python train.py --num_hidden_layers=11 --hidden_size=128 --num_attention_heads=4 --num_key_value_heads=4 --head_dim=32 --intermediate_size=256 --vocab_size=1024 --hidden_act="swiglu" --norm="rmsnorm" --norm_place="pre" --norm_eps=1e-05 --positions="rope" --rope_theta=10000.0 --rope_fraction=1.0 --qk_norm=false --attn_scale=0.177 --bias="none" --tie_word_embeddings=false --parallel_block=false --init="normal" --init_std_qkv=0.0381 --init_std_o=0.0381 --init_std_up=0.0381 --init_std_down=0.0 --optimizer="soap_variant" --learning_rate=0.00262 --lr_mult_up=0.705 --beta1=0.95 --beta2=0.95 --lr_head=0.00735 --max_grad_norm=0.5 --warmup_steps=200 --schedule="wsd" --decay_fraction=0.666 --decay_shape="pow" --final_lr_fraction=0.0 --batch_tokens=16384 --max_seq_len=512 --doc_mask=true --train_tokens=86320000 --max_steps=5269 --dataset="wikipedia_en"
Each number is 50 + 10 x the weight over its row's rms, rounded and kept within 0 to 99. Layers, rows and columns count from 0. The size before them is the row's rms in percent of the matrix's.

# layer 6 attention query, 128x128, rms 0.0935, rows 95, columns 0-127
104:51 39 48 49 31 57 49 71 65 48 34 57 54 53 62 51 31 60 59 46 50 63 59 51 38 45 45 45 45 33 49 61 53 41 39 34 42 53 51 33 53 38 38 50 65 49 52 56 67 51 55 49 48 56 45 51 51 57 54 57 53 42 46 51 49 78 49 64 41 64 45 59 57 54 64 50 58 55 60 47 87 39 57 54 49 60 48 44 36 57 37 41 58 61 49 42 49 56 53 61 47 61 35 41 50 57 60 71 55 41 69 33 40 67 35 53 55 35 54 52 37 41 57 47 56 38 59 47
# layer 6 attention key, 128x128, rms 0.0957, rows 95, columns 0-127
101:58 56 30 58 39 60 48 39 63 53 59 45 48 59 48 47 52 69 57 58 49 71 60 50 35 48 54 34 46 47 42 59 30 43 66 62 54 57 54 53 49 54 56 51 40 42 54 51 57 25 53 51 40 56 54 53 50 38 58 67 44 33 47 57 43 59 63 68 56 46 28 58 46 47 50 45 60 39 38 49 42 36 57 57 42 64 53 51 44 29 60 56 65 63 46 41 50 45 59 55 75 48 29 38 49 37 38 40 41 54 38 50 57 33 43 45 38 65 38 42 38 35 45 40 57 49 50 45
# layer 6 attention value, 128x128, rms 0.102, rows 64-90, columns 0-127
093:65 45 47 54 33 38 48 63 51 48 50 46 41 33 44 63 49 50 61 49 35 51 64 49 43 44 41 54 49 63 56 50 39 53 44 70 61 58 69 41 52 50 39 46 72 51 31 47 40 36 53 51 24 41 29 45 50 50 64 53 48 52 52 50 29 44 49 43 64 45 62 42 46 53 58 48 62 43 38 47 60 42 59 41 51 38 46 45 34 65 30 72 62 41 51 51 51 50 57 34 44 38 48 58 42 57 63 47 27 57 59 58 51 36 50 55 52 54 40 31 56 52 39 43 65 43 40 63
117:50 51 48 43 42 45 51 35 60 50 56 58 53 59 64 36 53 60 52 49 64 44 44 50 40 46 33 44 56 39 33 50 61 50 41 49 50 63 53 50 35 45 49 45 46 33 65 41 48 32 44 51 51 48 57 39 51 51 64 44 64 34 54 62 50 43 66 40 49 46 49 62 67 50 59 46 49 42 66 55 59 53 46 46 64 61 41 42 47 65 49 53 43 48 39 53 41 74 40 21 28 53 49 57 47 63 71 54 50 24 46 51 34 56 31 48 44 42 43 42 33 50 48 68 48 56 33 40
095:45 70 51 51 62 55 40 44 56 62 43 51 45 47 66 46 34 42 59 54 54 35 47 46 35 48 58 47 59 42 55 50 43 56 35 46 42 52 50 40 56 71 66 64 52 41 61 52 47 59 50 44 39 44 43 63 34 55 48 33 57 46 37 70 51 53 66 71 48 36 55 36 45 37 44 56 34 57 30 46 39 50 37 57 39 62 36 60 51 61 48 56 49 49 44 52 31 58 75 65 39 42 43 46 57 60 55 46 40 44 63 66 39 43 32 51 54 38 39 58 68 47 63 46 50 49 53 61
105:64 63 38 38 41 23 61 53 51 47 39 41 46 54 59 69 49 45 57 47 48 58 50 52 42 62 48 53 42 45 44 40 52 44 65 51 38 41 68 32 53 47 69 48 47 64 49 42 41 36 33 53 41 72 47 61 41 61 57 47 33 56 46 57 58 47 51 42 48 37 55 39 51 29 49 58 32 68 57 41 60 48 40 25 61 57 45 36 58 48 47 38 47 46 48 58 71 56 45 70 50 58 58 50 37 65 32 55 67 43 43 49 39 57 50 42 47 41 59 55 47 45 60 50 42 51 47 53
100:51 29 50 60 61 34 55 45 57 60 54 42 31 32 53 45 65 47 42 36 62 72 55 36 43 45 39 56 53 45 55 39 60 73 54 54 41 55 51 48 53 50 58 57 43 50 28 49 53 46 39 60 57 55 59 52 48 46 48 55 45 46 35 53 69 47 57 69 40 36 60 41 46 51 46 60 45 48 41 61 43 63 61 36 51 45 48 40 46 54 51 57 45 41 53 49 35 43 52 50 56 60 46 45 43 58 64 62 58 45 30 48 31 25 35 39 40 44 49 65 60 53 33 31 55 60 57 29
110:58 41 45 28 48 56 36 61 61 38 43 65 54 65 54 49 59 73 65 58 29 40 51 54 44 44 35 51 77 53 54 53 61 57 36 68 59 58 54 50 44 58 63 48 39 53 43 53 54 46 69 43 54 63 56 51 48 45 39 41 51 52 67 53 61 44 52 43 62 51 48 67 35 60 54 54 46 41 38 48 59 47 52 50 57 61 44 46 53 68 53 50 48 75 57 56 56 64 49 50 55 53 51 37 52 45 55 45 44 47 24 72 68 47 47 47 48 47 68 59 57 59 59 70 57 55 47 36
122:33 46 34 55 60 31 44 62 62 52 42 37 52 31 65 49 43 26 44 50 54 63 38 31 48 59 55 58 41 57 39 64 46 33 38 48 40 46 56 66 44 49 51 55 60 60 46 41 69 58 40 33 48 46 59 50 52 56 41 56 48 51 56 29 49 52 28 46 46 38 49 55 48 56 55 47 37 51 49 59 49 46 47 73 31 43 45 49 46 59 28 48 68 42 47 56 51 61 50 37 48 51 51 44 37 50 65 63 36 57 27 39 45 55 38 52 38 46 47 70 50 52 44 46 44 56 54 65
104:63 39 43 68 59 38 55 47 48 63 41 57 51 67 56 43 37 42 50 41 49 58 56 44 51 48 49 68 40 52 50 56 48 68 61 50 60 70 50 32 35 43 41 56 55 40 57 40 37 52 57 56 56 56 37 47 57 38 56 62 44 37 46 56 42 44 38 52 24 32 30 45 48 40 53 42 53 56 51 38 72 48 50 58 36 59 47 56 54 57 72 31 66 42 56 48 42 46 42 55 62 46 48 54 49 50 75 49 36 46 47 55 44 62 44 61 42 58 40 62 46 34 71 56 51 60 63 49
105:46 27 48 48 77 47 52 44 69 60 32 54 57 29 49 45 76 43 34 66 56 56 62 62 39 45 54 59 47 35 55 33 48 70 51 66 70 59 63 40 59 49 44 50 39 53 51 46 41 46 49 48 58 36 52 32 43 42 43 42 55 45 47 50 43 56 60 48 53 48 44 46 39 48 48 59 31 54 60 39 51 64 67 62 48 51 49 51 48 43 46 43 47 41 43 42 51 56 49 64 47 62 33 59 60 58 54 54 51 65 47 63 50 48 57 43 56 49 50 52 60 38 53 39 58 51 21 69
104:52 58 37 43 47 59 40 39 55 51 56 60 62 56 36 48 37 49 58 38 41 68 59 52 40 45 37 41 70 66 30 41 60 41 41 36 39 52 36 56 53 60 54 47 46 57 55 46 44 58 54 47 63 55 51 56 62 57 66 46 47 39 68 44 36 35 65 38 71 56 63 31 39 64 58 37 54 60 43 38 37 35 50 56 48 33 53 39 59 49 66 60 38 35 56 37 62 54 34 52 56 53 58 42 52 59 48 54 60 42 68 64 68 49 51 44 58 62 48 61 38 53 55 50 50 63 53 51
104:46 36 47 52 37 50 71 48 39 61 51 60 65 64 53 40 39 57 73 40 49 56 33 40 43 54 49 76 47 52 43 45 43 45 54 43 60 65 59 57 28 55 41 35 40 61 51 52 44 55 45 47 60 62 47 41 44 47 60 50 49 27 53 44 38 41 37 54 49 65 49 51 58 54 31 41 48 49 44 45 51 47 58 54 61 79 62 41 44 47 36 60 46 46 52 54 47 52 75 59 38 48 43 39 66 52 50 47 47 47 53 53 34 28 42 46 51 67 48 55 64 33 42 67 49 54 56 55
099:55 46 54 56 52 43 58 55 27 56 56 56 70 49 56 53 47 52 40 45 38 56 42 62 42 50 57 71 39 50 72 41 52 46 41 51 59 39 38 47 68 59 36 55 43 45 55 69 41 75 66 49 60 49 54 64 47 55 33 66 55 62 57 49 41 54 52 53 65 47 65 33 68 42 47 61 57 43 61 50 47 59 47 50 53 50 38 47 47 43 59 51 47 42 45 53 55 58 49 55 48 43 52 59 48 66 32 56 49 21 48 60 51 66 58 42 29 37 57 27 65 53 48 48 41 63 61 56
109:53 51 58 35 35 45 58 56 74 43 38 42 53 56 27 51 51 49 53 60 40 67 67 44 66 55 67 57 50 48 56 47 44 47 60 60 40 60 48 73 55 50 50 50 52 48 58 56 68 52 60 42 42 57 36 67 59 56 49 40 58 45 48 35 49 56 53 47 43 65 71 63 47 63 42 44 55 37 47 38 61 65 44 35 55 40 31 37 38 49 48 55 41 45 58 33 51 51 47 56 45 48 36 59 46 36 42 60 42 44 46 52 64 45 46 50 43 37 41 74 46 64 51 51 59 66 70 63
102:48 73 50 35 53 43 37 37 42 38 53 53 55 40 34 65 55 41 43 59 58 38 55 49 44 48 53 62 55 31 45 74 38 71 50 39 70 47 49 62 46 59 43 61 56 60 47 47 63 57 36 59 45 53 54 42 64 30 34 57 76 38 38 48 40 33 37 47 51 36 52 50 38 59 51 50 49 33 53 53 35 58 56 46 49 53 38 45 45 38 45 48 74 58 56 49 59 58 39 49 45 69 50 61 59 36 45 55 41 50 38 51 40 53 56 45 57 51 36 53 63 45 50 43 50 54 44 33
114:48 36 61 50 50 37 55 59 42 42 41 44 53 40 26 55 65 35 52 39 55 44 65 44 34 55 67 41 53 50 46 40 47 25 49 69 46 35 47 56 62 39 56 48 49 57 50 45 53 50 35 55 47 53 59 55 51 55 71 65 42 51 34 44 33 60 51 60 71 45 54 43 62 42 54 61 46 35 28 80 40 47 55 52 38 46 55 50 52 59 52 57 62 37 49 54 50 52 22 49 56 57 49 47 68 51 45 60 55 52 39 52 44 51 38 51 45 33 46 47 47 30 48 38 47 50 58 58
102:42 52 51 42 55 42 55 32 41 36 37 58 50 63 55 53 43 59 47 51 35 45 51 51 62 43 51 52 62 47 53 47 55 80 44 50 66 53 35 36 54 52 60 67 48 67 55 63 49 52 42 60 22 50 56 52 54 50 46 36 57 56 58 44 58 50 62 57 57 50 40 62 57 74 52 37 38 54 46 46 61 37 38 47 48 36 57 81 57 47 57 57 67 50 45 53 48 36 65 51 58 37 65 65 59 66 37 66 55 52 54 43 45 62 50 45 38 53 56 48 29 53 36 49 42 58 44 48
092:66 58 62 39 54 56 45 45 68 69 53 37 45 50 60 66 50 56 47 45 32 46 48 42 49 47 31 42 71 51 67 58 54 50 55 39 47 55 36 44 44 58 41 35 47 43 60 49 53 20 53 39 55 49 42 41 53 37 29 49 67 69 62 53 54 41 64 53 55 55 34 47 43 53 51 73 43 49 55 50 55 53 39 54 56 38 54 57 53 62 43 43 52 38 44 39 42 68 50 41 52 59 32 61 32 57 50 31 57 44 45 48 48 53 37 62 53 63 56 38 41 52 35 59 67 52 39 44
105:56 53 36 47 49 53 61 58 43 38 40 71 50 50 66 67 51 29 49 72 45 49 45 31 36 50 58 27 63 37 40 48 40 54 58 40 47 48 28 58 49 29 60 56 56 46 52 54 48 62 53 33 57 53 40 62 30 46 52 50 31 53 46 60 42 54 48 46 56 43 48 51 62 40 46 44 53 39 54 56 50 40 45 48 58 61 60 44 57 49 53 58 42 39 58 49 51 42 42 43 34 60 46 62 49 64 64 52 51 36 33 41 50 52 59 39 39 64 50 71 67 31 42 70 56 47 42 42
110:48 58 41 45 37 60 61 42 59 46 53 57 40 48 48 32 59 61 54 57 50 48 41 66 47 47 50 52 63 58 52 57 59 49 46 30 49 43 41 25 42 53 51 48 35 44 54 69 47 50 56 55 69 56 48 50 54 51 31 54 30 49 55 41 53 59 50 44 43 59 52 43 48 55 42 43 59 55 70 48 42 51 34 34 70 72 41 57 65 49 35 56 24 63 57 57 48 77 64 35 68 44 59 61 49 47 38 47 35 51 50 53 46 50 46 56 66 47 47 55 32 52 48 52 56 60 52 70
098:76 78 27 49 41 60 37 56 42 60 38 27 45 62 36 64 40 49 55 53 54 62 46 39 48 60 66 38 50 59 46 48 48 63 63 42 56 43 52 35 62 60 44 54 46 36 57 43 41 61 44 48 48 42 59 42 34 46 46 46 57 42 65 48 38 57 46 36 46 56 46 37 50 47 39 64 37 45 56 42 54 37 43 34 60 54 63 35 51 39 42 58 44 59 53 69 61 55 40 41 44 48 60 55 67 65 59 38 46 40 52 57 53 32 52 46 50 37 47 58 40 47 32 48 50 44 39 45
097:67 39 46 63 59 43 24 56 49 44 53 47 39 45 61 61 47 40 42 85 37 29 17 43 53 45 58 39 55 48 49 43 49 59 55 48 27 45 41 47 54 51 42 46 49 35 39 56 49 46 58 54 52 52 32 63 50 50 39 58 51 51 54 58 45 55 39 59 64 54 46 31 67 61 57 45 45 34 52 50 50 69 45 52 67 42 52 61 38 36 65 59 56 51 49 47 60 50 41 61 51 52 53 43 41 53 46 40 51 67 32 42 35 55 60 40 59 57 58 51 55 60 58 48 47 47 45 60
110:53 47 31 48 49 73 47 46 47 52 35 59 60 53 67 32 52 55 54 61 60 47 61 56 53 37 50 53 50 51 48 46 50 50 60 69 45 62 69 36 47 60 55 47 38 23 74 56 81 61 67 45 48 46 52 44 50 52 58 59 38 51 61 25 42 71 49 46 57 40 55 57 52 56 49 58 51 49 32 67 61 41 51 52 67 39 48 46 48 41 47 37 56 43 35 48 47 59 43 45 52 44 62 50 46 55 42 47 63 52 52 62 46 32 45 58 42 49 54 41 30 47 50 36 36 48 56 46
109:57 53 64 47 55 39 65 46 62 57 48 70 59 40 46 47 62 38 54 57 54 49 49 66 39 57 59 47 52 65 41 58 52 47 62 60 58 47 45 52 55 38 48 44 68 41 60 50 40 59 46 56 45 43 46 54 58 52 48 51 29 53 51 78 37 39 45 54 41 63 47 53 45 63 55 59 46 54 33 52 64 55 60 33 62 50 42 40 38 57 57 54 64 50 32 62 57 51 49 49 49 70 72 33 71 44 52 54 43 41 45 40 64 39 43 64 35 57 61 61 67 47 26 54 36 61 55 55
109:58 47 36 52 51 45 59 51 69 46 52 41 50 10 49 73 51 62 75 41 52 52 53 73 55 43 57 51 61 40 44 50 54 41 56 57 42 43 52 54 51 54 52 49 46 55 47 36 51 59 42 70 50 45 49 54 38 49 36 31 52 52 37 49 69 46 45 41 37 30 54 49 33 49 42 58 49 37 51 60 48 52 34 45 55 43 55 49 55 68 50 58 51 43 63 40 54 56 30 35 60 42 63 41 70 33 64 52 51 61 49 59 53 43 68 60 56 46 50 46 59 48 51 51 43 40 49 37
105:52 42 52 55 48 55 35 44 43 60 52 63 38 49 60 39 45 37 52 39 49 37 52 44 67 54 52 46 64 51 58 51 53 52 45 57 57 44 65 62 62 63 42 52 62 41 54 40 42 38 61 44 30 34 49 69 68 48 62 44 62 51 67 47 40 83 43 38 61 48 57 40 52 59 53 39 48 57 37 49 48 53 56 60 52 39 42 66 73 58 42 53 51 44 52 58 59 40 60 44 51 47 72 39 37 25 43 50 56 43 56 39 37 69 38 57 39 39 30 47 47 49 47 52 44 43 54 44
103:38 51 59 52 61 43 57 27 54 46 42 44 58 55 42 59 43 60 45 50 61 38 53 39 57 38 46 52 68 57 52 38 61 61 51 47 54 36 41 49 63 56 46 57 48 44 45 41 54 43 50 38 24 31 64 51 48 48 57 41 55 60 50 72 51 54 52 38 57 37 52 68 37 60 48 74 49 50 60 60 57 59 54 38 55 43 51 45 42 37 59 52 38 64 65 47 53 77 52 43 68 59 26 43 47 52 39 34 52 56 57 47 58 49 40 69 60 46 70 49 58 48 43 38 31 46 45 56
105:45 55 59 54 32 37 33 54 54 59 43 54 50 45 47 48 59 49 57 42 58 50 45 34 55 39 45 45 56 59 50 41 52 29 61 52 42 58 27 52 32 37 53 55 41 43 45 39 49 55 50 54 62 41 44 38 36 36 45 22 58 53 52 45 52 52 46 65 47 52 27 56 42 76 64 55 67 60 67 30 46 57 46 51 49 46 44 40 49 56 53 44 48 48 59 30 55 73 59 59 46 35 52 66 47 58 57 55 61 45 40 44 42 50 65 58 33 58 29 35 54 43 52 50 49 51 38 62
# layer 6 attention output (transposed), 128x128, rms 0.0903, rows 64-89, columns 0-127
097:54 56 65 79 56 30 40 47 49 41 68 54 51 44 42 41 64 42 45 46 52 53 83 73 58 56 51 67 43 46 46 56 56 47 38 39 59 52 51 48 54 39 62 60 63 44 57 51 30 37 44 39 36 61 49 45 71 48 55 50 60 29 52 44 46 46 62 40 38 47 64 43 53 47 54 59 57 47 36 60 54 47 31 54 46 51 42 37 50 62 46 56 65 65 61 47 54 38 52 50 48 33 43 55 40 47 56 58 53 50 39 54 42 39 42 53 39 44 44 36 59 67 45 58 37 53 61 54
117:60 59 52 54 51 51 61 49 46 59 43 51 38 54 50 62 60 55 40 49 56 43 45 42 41 37 45 66 53 51 54 55 42 75 51 43 42 39 65 72 51 47 53 49 39 55 74 33 54 51 39 70 63 62 59 52 38 40 52 43 42 51 60 38 40 42 42 35 49 70 66 51 53 47 53 29 38 53 54 48 26 44 37 59 43 48 52 64 55 36 53 63 60 43 65 55 59 48 56 62 27 37 51 68 42 61 68 46 55 45 69 47 49 39 42 53 52 57 60 56 54 50 42 47 62 41 41 61
098:53 54 65 38 44 52 52 39 67 69 59 40 32 55 50 67 44 57 36 36 47 52 63 54 51 53 59 36 66 44 60 40 34 31 70 39 48 56 60 34 56 45 53 57 53 58 42 52 40 68 53 55 49 30 66 58 49 54 53 46 55 56 64 52 51 52 48 45 43 51 49 55 63 46 54 55 41 68 71 43 57 48 34 43 33 50 40 36 51 39 43 61 53 57 60 51 61 52 33 59 74 42 56 69 61 47 47 67 38 56 60 50 51 51 45 47 62 47 53 53 42 58 36 43 50 57 53 27
117:52 42 67 59 62 64 52 39 49 46 42 50 59 44 46 51 42 66 38 55 63 70 63 38 30 56 40 48 48 36 49 54 36 38 43 58 41 38 46 45 47 49 57 52 25 45 47 62 51 57 46 52 46 37 60 67 36 60 30 63 69 63 41 55 53 43 67 75 48 52 47 51 47 64 60 47 39 34 38 58 27 38 70 61 33 37 50 53 48 42 58 40 55 61 57 66 64 56 61 55 39 52 50 43 56 55 54 49 44 57 46 48 55 41 51 57 46 45 54 60 35 50 45 39 52 37 48 52
110:51 54 56 41 46 48 43 44 42 59 54 54 36 41 51 63 36 45 31 51 50 58 66 66 51 51 28 33 40 72 52 52 57 65 60 77 57 28 56 47 52 41 61 68 51 57 49 52 48 38 53 56 43 49 64 46 57 44 36 53 29 43 47 38 63 56 30 43 53 39 59 42 34 56 59 47 30 58 51 49 45 44 57 53 58 53 40 54 64 43 42 29 52 55 42 49 71 45 52 55 58 42 55 46 53 42 57 48 53 57 58 28 64 60 36 48 59 46 56 54 60 29 51 46 49 35 57 48
116:62 63 47 43 68 38 62 62 47 53 60 49 49 35 54 45 52 47 69 58 58 49 60 59 36 53 57 50 73 24 47 51 53 61 48 66 70 44 43 51 49 54 47 46 66 45 57 48 48 60 33 54 52 55 48 41 53 62 68 63 67 57 48 49 45 54 38 40 56 53 55 51 52 44 63 56 43 47 37 59 32 49 37 42 60 47 46 55 49 52 53 37 57 47 59 50 47 72 74 34 56 49 77 77 50 70 46 53 33 61 60 44 48 47 44 59 47 62 48 48 56 62 49 43 54 48 54 57
127:52 59 44 49 50 42 47 52 60 59 39 36 45 39 45 62 58 11 52 38 38 57 46 55 50 52 62 39 49 52 63 64 69 35 61 56 36 51 44 50 33 51 72 53 37 37 43 68 63 61 48 42 48 55 61 68 47 43 49 41 48 22 48 65 49 54 42 66 57 45 51 48 45 38 38 44 48 47 49 55 39 46 71 50 47 50 49 48 47 45 49 56 47 40 43 55 53 49 56 49 49 45 37 52 50 41 71 60 67 39 58 40 35 41 47 52 54 49 54 58 46 27 52 55 39 49 71 44
115:34 59 45 57 44 54 48 33 43 52 37 53 58 45 43 57 60 66 44 46 48 57 45 53 36 56 53 60 32 46 64 60 60 46 56 52 53 40 47 46 51 62 15 43 54 56 54 60 45 64 37 56 43 48 47 66 44 56 37 57 43 41 56 54 53 46 47 52 58 76 50 49 59 46 59 46 67 65 52 58 38 59 61 43 67 61 42 23 65 53 43 51 25 51 33 71 52 38 62 48 37 41 54 58 63 49 53 58 69 61 59 57 48 59 41 52 51 48 51 54 51 56 34 45 37 54 46 57
117:49 60 51 42 41 47 54 33 26 62 71 37 39 53 50 46 51 51 56 61 28 66 62 67 53 54 49 48 28 54 52 57 54 43 36 44 34 62 46 26 46 55 49 47 51 54 58 55 43 45 52 56 56 56 56 62 37 53 51 53 30 47 46 45 60 45 53 60 43 39 62 47 55 50 46 47 52 47 45 49 56 58 27 29 26 45 35 49 61 54 33 32 47 55 57 43 53 62 49 31 42 33 55 65 63 43 45 39 54 68 52 36 55 56 40 48 43 53 38 55 59 51 62 49 56 43 34 50
112:51 63 53 52 38 56 73 64 45 40 59 54 43 51 68 58 47 57 38 60 49 54 38 66 42 49 68 58 63 46 55 46 38 57 55 47 38 48 62 50 33 49 54 40 48 37 46 61 61 68 70 50 39 51 46 32 45 52 39 50 64 51 59 46 35 40 34 52 69 38 51 69 33 68 36 44 67 42 37 53 61 48 52 47 48 55 45 39 36 54 60 46 61 39 53 59 39 58 58 37 51 57 46 54 42 56 34 59 48 50 62 44 47 38 52 54 42 40 41 58 73 69 37 54 42 38 49 54
116:63 40 33 49 48 47 52 46 51 41 42 46 52 59 49 50 47 59 57 57 53 63 57 46 44 44 47 55 40 55 56 56 51 52 59 38 38 70 58 60 47 48 36 57 56 51 60 49 74 60 59 60 69 44 54 65 77 56 55 67 52 42 52 48 47 38 38 61 50 53 35 46 36 55 68 49 68 59 60 51 57 54 42 49 59 57 48 46 64 46 37 64 47 48 78 51 51 58 69 34 51 57 60 52 28 53 56 42 53 40 57 55 52 38 46 65 54 44 35 75 37 40 46 65 40 55 64 60
109:56 30 55 38 55 42 50 37 42 59 61 56 40 60 50 38 34 60 52 51 73 64 43 50 48 41 60 37 37 51 42 60 42 56 47 59 57 70 58 39 56 32 46 43 50 25 60 47 48 43 40 45 47 48 49 54 49 60 56 57 55 48 52 45 51 51 38 37 36 43 45 52 57 54 47 26 67 56 51 48 64 33 48 56 59 46 60 61 43 56 42 52 41 57 47 62 46 48 42 49 51 65 45 49 75 40 59 47 42 54 48 60 43 51 46 56 76 44 63 60 34 68 54 22 64 50 36 43
116:47 46 52 49 47 45 67 53 51 61 68 54 51 42 57 60 34 23 49 50 48 45 55 52 38 72 56 45 56 46 52 51 54 55 46 54 52 41 46 53 60 48 62 57 60 48 43 52 50 50 37 40 48 33 61 30 56 53 62 59 30 50 38 37 58 47 54 55 53 36 48 40 42 52 40 45 63 52 39 52 43 50 54 40 52 44 65 52 40 74 68 58 48 47 63 38 69 38 57 52 34 61 87 44 55 36 49 62 48 47 34 65 41 39 44 48 41 51 57 45 60 44 47 54 44 71 41 34
103:59 45 59 48 34 40 55 68 52 67 31 34 59 57 42 64 55 35 52 49 52 36 62 48 67 49 48 49 39 62 38 51 52 75 49 56 56 34 29 40 47 52 53 41 48 32 37 51 58 52 53 47 59 48 54 41 46 55 64 51 48 34 68 52 64 52 60 51 54 57 54 41 59 50 56 46 58 69 60 58 54 39 38 63 34 56 35 54 70 66 41 52 44 44 56 73 43 56 54 54 56 45 59 34 53 58 28 60 58 62 49 35 40 47 40 58 40 55 36 52 54 49 62 55 61 57 49 43
121:45 62 54 47 28 57 49 54 54 54 53 69 46 41 49 57 63 28 43 50 56 63 57 64 64 45 37 46 37 48 49 49 56 42 38 54 63 58 52 52 40 50 67 44 46 47 52 50 50 50 37 32 47 47 69 45 62 46 46 39 43 46 54 48 59 63 82 44 57 46 35 49 35 56 39 48 61 35 64 23 53 50 80 61 49 47 36 63 52 41 27 55 57 56 59 48 45 53 54 51 47 46 53 38 56 43 54 50 53 64 36 38 61 35 48 49 41 57 50 59 50 59 53 40 60 39 52 35
111:68 48 48 37 55 46 52 60 53 35 58 44 56 52 40 37 48 50 41 54 35 45 56 43 36 55 72 48 67 33 43 48 41 54 65 63 49 51 47 49 59 44 39 48 53 51 37 33 33 35 38 58 48 50 50 48 43 69 57 49 42 42 45 48 46 60 55 38 46 53 46 64 41 56 44 55 58 31 50 75 36 46 57 73 37 65 28 47 42 62 43 67 49 66 38 42 47 59 43 50 55 45 52 54 37 28 38 46 58 53 59 45 50 65 57 45 44 44 53 65 47 44 44 37 76 57 50 45
101:62 50 41 57 56 39 45 58 50 61 86 46 56 55 41 54 66 60 54 44 59 48 60 57 53 61 60 56 52 42 43 56 44 54 43 40 49 32 49 59 39 54 43 54 43 46 61 49 40 48 57 61 47 43 51 34 48 46 47 56 38 46 44 47 40 61 33 47 49 64 52 48 65 44 50 41 37 47 63 39 46 32 42 28 50 54 66 74 50 61 77 39 67 55 42 53 47 56 54 43 48 43 43 59 59 39 58 62 35 52 76 54 51 37 44 35 31 60 54 59 51 39 69 49 58 41 50 53
114:53 55 45 36 45 53 63 44 48 56 47 27 46 49 40 53 64 59 41 34 56 46 49 60 42 45 49 61 51 55 55 39 58 45 40 62 52 42 53 56 38 42 39 73 51 44 54 41 56 61 43 31 37 51 39 48 71 47 42 34 39 40 69 58 61 63 54 46 59 39 46 51 47 54 34 54 62 41 55 43 28 39 71 50 27 41 48 65 51 42 54 52 53 53 45 61 51 60 54 25 46 40 61 51 61 60 39 60 44 34 37 57 61 49 43 72 59 58 38 33 39 48 51 42 53 58 42 57
122:55 53 49 60 48 50 57 40 58 48 49 37 52 46 55 62 48 53 53 59 52 48 34 48 40 51 34 32 94 51 65 50 56 57 67 49 46 72 46 53 39 59 39 69 51 48 58 45 60 42 56 52 67 52 35 39 48 45 65 53 75 57 52 59 52 45 28 43 52 41 52 44 60 42 58 51 52 54 41 51 46 56 49 67 55 50 47 49 53 47 59 49 50 69 41 32 60 53 45 86 48 64 54 41 51 50 48 39 42 45 46 47 48 55 43 52 44 44 45 60 58 60 57 45 70 51 38 56
110:31 32 59 55 52 45 56 47 51 55 49 46 60 49 43 53 56 57 40 56 61 43 50 51 50 36 57 46 79 46 52 37 48 65 35 39 68 63 57 81 44 40 53 66 37 57 53 67 64 55 55 51 44 46 66 62 54 68 36 60 54 39 48 53 39 52 65 54 39 60 69 54 59 50 52 47 60 49 37 45 49 51 45 60 33 55 59 59 61 50 53 42 51 57 60 44 58 70 39 54 37 53 28 26 52 59 39 52 48 39 68 42 46 50 38 56 59 50 40 40 49 53 44 43 51 48 58 59
105:74 38 36 59 44 51 38 60 34 57 49 49 52 53 47 37 51 54 52 56 45 51 49 41 50 66 67 51 54 53 64 42 50 32 45 60 67 46 63 51 40 45 72 57 39 46 52 37 58 33 58 49 49 48 57 55 48 46 53 39 57 51 54 54 60 42 50 54 49 50 66 44 45 45 60 58 51 72 66 59 44 46 71 53 57 50 72 58 52 51 54 48 57 70 30 46 49 59 37 23 58 49 39 62 63 58 35 54 18 58 47 56 55 47 56 57 55 49 48 31 58 59 50 62 52 67 46 43
121:35 54 44 41 41 50 37 44 62 47 69 66 41 64 48 48 49 54 37 59 37 44 45 42 47 59 42 52 65 45 52 51 64 48 43 50 62 63 44 63 49 46 45 38 46 64 63 46 56 52 45 55 54 43 50 57 22 49 54 57 48 33 43 50 49 62 44 47 65 40 70 41 61 41 39 36 49 41 54 45 56 63 45 52 50 44 57 45 37 46 36 37 60 60 61 51 55 65 73 42 50 46 37 47 60 49 59 43 49 47 47 40 59 32 69 42 45 45 57 72 50 40 20 40 57 69 51 61
112:60 69 66 57 50 59 42 51 49 62 48 35 48 49 25 38 55 44 65 49 54 59 60 44 48 48 51 51 52 56 63 28 62 65 33 65 51 34 58 72 56 67 38 47 52 54 51 49 65 43 54 45 44 52 55 45 55 40 33 55 61 58 46 57 47 46 54 49 57 37 38 39 46 64 30 46 37 46 52 42 51 47 57 47 57 53 26 51 41 45 36 53 40 44 78 45 50 51 56 34 60 51 45 36 67 40 64 48 46 65 46 48 27 55 40 55 49 58 41 51 59 47 36 49 55 57 35 50
113:40 59 66 53 44 37 34 58 28 66 52 61 66 46 55 44 58 29 51 35 56 52 53 42 49 69 47 46 53 57 35 39 34 59 58 60 41 59 45 45 45 53 75 60 46 53 40 61 60 39 56 33 54 39 38 41 70 60 54 41 59 61 39 54 40 49 45 57 59 56 51 59 55 48 38 48 26 59 50 42 50 57 33 56 51 53 32 44 61 47 45 35 51 35 41 52 53 53 46 49 35 38 55 42 62 60 53 55 58 65 43 49 60 52 43 61 32 53 63 42 34 60 50 55 54 60 43 69
112:63 49 48 58 39 44 51 48 59 52 43 63 41 45 43 58 52 46 34 43 25 41 64 40 56 51 64 45 57 46 37 38 62 41 75 44 44 37 53 49 54 47 46 42 45 51 43 43 62 59 50 52 47 46 58 45 46 44 52 57 61 22 44 41 57 38 59 28 44 45 41 54 61 50 52 34 53 32 43 56 53 43 57 54 39 57 78 51 37 48 43 67 54 51 49 45 43 50 50 40 58 40 40 65 73 43 66 42 50 47 32 59 52 47 65 31 48 53 59 32 66 61 50 54 45 50 61 68
109:41 51 50 48 52 45 50 60 49 50 60 28 46 62 38 39 34 44 54 58 49 49 62 50 58 72 39 50 71 58 33 39 47 59 41 53 61 60 64 39 55 52 68 50 49 70 65 57 74 54 51 56 55 63 38 30 54 42 36 43 29 62 53 33 48 53 55 56 53 63 52 61 57 57 41 49 46 46 47 54 47 46 41 55 46 48 67 61 51 58 53 39 45 45 31 52 47 37 53 62 59 63 59 49 54 52 62 30 55 59 62 47 53 60 52 41 47 56 47 54 56 54 61 43 72 54 77 38